Weights of a small transformer language model: RMSNorm before each block, a variant of Adam for these matrices.
Each number is 128 + 32 x the weight over its row's rms, rounded and kept within 0 to 255. Layers, rows and columns count from 0. Numbers have three digits each. The size before them is the row's rms in percent of the matrix's.

# up: layer 9 MLP up, 1536x192, rms 0.0902, rows 348-361, columns 0-63
# down: layer 9 MLP down (transposed), 1536x192, rms 0.0887, rows 348-360, columns 0-63
# gate: layer 9 MLP gate, 1536x192, rms 0.091, rows 349-361, columns 0-63
up348 099:110167139143114152170160165156109159107136154059107096145136137065054074129064075149104124156128164134088113097153154116161162182086082107129083099197127097135064069114161142067153115192098159
down348 101:232147117193103146077090179104147135186136145111071188087089081127142138163113137140114184113139112172124132148150177076139098151146164081124156163097096085123081135103104102128078148133156133
gate349 097:134121107110124165128193146128137161118092161098113117159136160130167101040094120132107151086126155179094086177026196153147094112146068201133143160114104157185110130163096131118147134105126083
up349 093:072105126135119161112061103156148155152068126126091155147079108136109085129086111122136118173058130144161135187163105129136159165112103093124107174112115135101105140150118158116168107110094092
down349 095:127111157180140153097143114082177103160163114105101155131107144138101178125170134130154069125156116075106146139132131100117141112094129087170188109087122093127068116136182140098137140163177150
gate350 103:178145145140117157117189119092087102100154088076138133094129126112135141117061133165176135097126170177187109141132108090105093109129061197102162197166165154161121055169161133071124126094134099
up350 098:191110105088082120135083137101151141119128120108164156117148121102167106145071142151093152085190140162106093108100118114231150112163063184131103136175111093143089089145123093175135152114161171
down350 099:120105095171153132169093123158159145078148100156143092183116156158085155144165147099136084161079108000099180117155145127090181141156152103102145116147129156099130121096068101072153130162121154
gate351 097:156113193125175148085118180116059157161139117105075199137132137132094156119132072128139107141161079108109112123128130120149125161078123089158097204170126104168112146150072149083127162088137109
up351 100:182134178139157089108146132113102155128152071122138106098128159079137086128111108110135126137148116101096139110143152126132096115092137106134115162188165128134139160170085057106078152164165088
down351 096:069107117124133133178145152175193090104102124113093134149094119122136137168130145100155110162153170000132136108119097128101113130129184152154108094093160099138122121160103119040118092112125090
gate352 097:150165177112164133076238122112148122010115102141169087162131108101138105078130147166127178148156151118179129171068112107077097124176167191103141155140134134124133128146133092151119136151132089
up352 096:110159122151139107149137114163131094139079171134067110152137125110158125080127125188128140116141168140123072139123130122154078181092142158104132099103179101132184096166165085137153144186138118
down352 094:087096144079153070107106136095145120145117073112112115106139163150153150115152057101215098120098112155139127082131101095120136137172164122164145153121084077093171151144081100136131108122122098
gate353 105:121099153186103109134175165137086178134119174166043079102084105120110143131126114175105160129152099182122163149081102124100141105142123115079209140143157077125172160147086164105161083168172113
up353 103:118173175120053113118118153139124130211151147098132140094131181175121156135094123158183098142109094118112041122138170100120172124132090117130144102090090162098168102184115164101155141121124155
down353 102:121064151173082147110174123082161209120119106100109116117163173168142093102115186143130078138132117132109144148170192081084146150116149127147136050142113093157162101143090061110089136197114113
gate354 098:129081143178122147142191125127089122099147167138146133127150109115084148181116168205143120164140146132152161068072163130078131129149152180176174147159069135167125133079117146063152123152115127
up354 100:075099110211109175157121084097108189152183157100136123128082146137135168135091172109173136148194148158134187103167131129110097139092131158102090108153122138150150123110141079089157118158106172
down354 102:129118130110196076132140054163118119220200131126135169097154118127106118170106129162118150092062123156106143121126084139119102148101205156121096090109089129189142112160097088089116113111172138
gate355 091:079120188127100125104145131085143122090140154135153145103142076090100074171110109155104090089110164112173100151166116072110137115110188138121180124090126120070154135118144125098164173077143113
up355 088:100092131116087079077148163123074134015074131161125130128148109134100094083057078061142148039160080117132117083126158180143146121160143094162151176121165168177118129158101132164166105142104127
down355 088:121143143107130148103094128092115099205095117148130127112131111111153082203125157190159207183119118141092133115112128117111126208097133112098110142125142100093069138130135153105067138118132146
gate356 101:154107172135139136131174144133157076115103112144080144140138165165159124171151087169140155144135128122145167082123113101128079141063144163154122099100102091103160146084142103140127161075205187
up356 094:063083118102189145117181106069111140023141099116133093060177148193108134146154161185105144082111150156140155101067169106122122093136064078107177085119117157130113174109175156141168118100128123
down356 094:118154151127160151103164139149106167147139117126172135109123119083149102134144121172202107157079122255057135139087130099171086172089168149205118126093094151095098134134099074094096096080109145
gate357 097:142157147107085162159168203140119136120060143131168130101161103142045119143101174156153152141144048124137207130170145097088126071132150102172124136190095135159098142134100122100100078167127094
up357 091:142123089171022162093209124056109116092158108112124085128124144116101085106106139100132201164123133115088172078114155112153141121156078107151129105131086139102122159031116058152138153165161166
down357 094:104128167128081156173150144145091081131112123129167127140131123069170204127167164117141146141181083049129226147118108146137132159133145061157181148135154156152110117115185158066142166157135110
gate358 093:115132134079144181142139158123103146143089081122075122085127101056084189064091039081126180112147176117192103074115178110102139158168091135047123123115110085146139115101109135115106160146152110
up358 099:192127131128172152093176205132129102149083124114146157148142132146127133163137122128124130166122136153124080132109082159112175084092123157108177121140137149177128156106139134144077140137117120
down358 102:144082135117101148145123139090081179128126139145087183103100102099092103111157078068147111072096150069127124121122101113130113155082172154148004155185111140141161130081121143138146106148054108
gate359 097:129131111097134115135041114124094129159131160097084117144088166186111121164101125121112094132087066121122197110150182152118126161129093148091155150115175107136128171117120090127138122161155115
up359 099:129141138119118133146128072162153080135119201145155095101146137094207184140119093197137182136141084122189133090137114146130187160168165096165128093107075136145148127150135112153132142122089098
down359 098:132143129131149118114077110121153117177153079131130119162146149161136130127122094137116138114106158113106119051179140145189162129120148117152133102110140043086161151102139086187111151126177105
gate360 090:181136165114115137150135141159079129126095164116071123161126060088142165125138167189144111130116178163183049106091149096175107178124110171148119126158116147105161139118133173128123094143107139
up360 104:082147192110172190102129147142187158114116177137098128136194126143096112094115126133169140047153097098114079163125156106153133118144146145135135177129165158082105136153096122081124094244123124
down360 099:114151184103100085136141176129120128125097134087100065116132129076070144110115157141124105108108163141119093060093104104132180202110134135115177102126069136158138160102110109131111118135155104
gate361 095:090077160122128022122186134151109176093145171116137132114111141160135108104113131160117172132103114097134163091113120130070128123108151096121108108153113164187184112136105126091118103145090167
up361 095:107167102130096130147133069166151117138120134146154067113113145172153141096086076146100196085099099105149114105151130133088105119128134155078084059126116162149078119121146075148110091129107110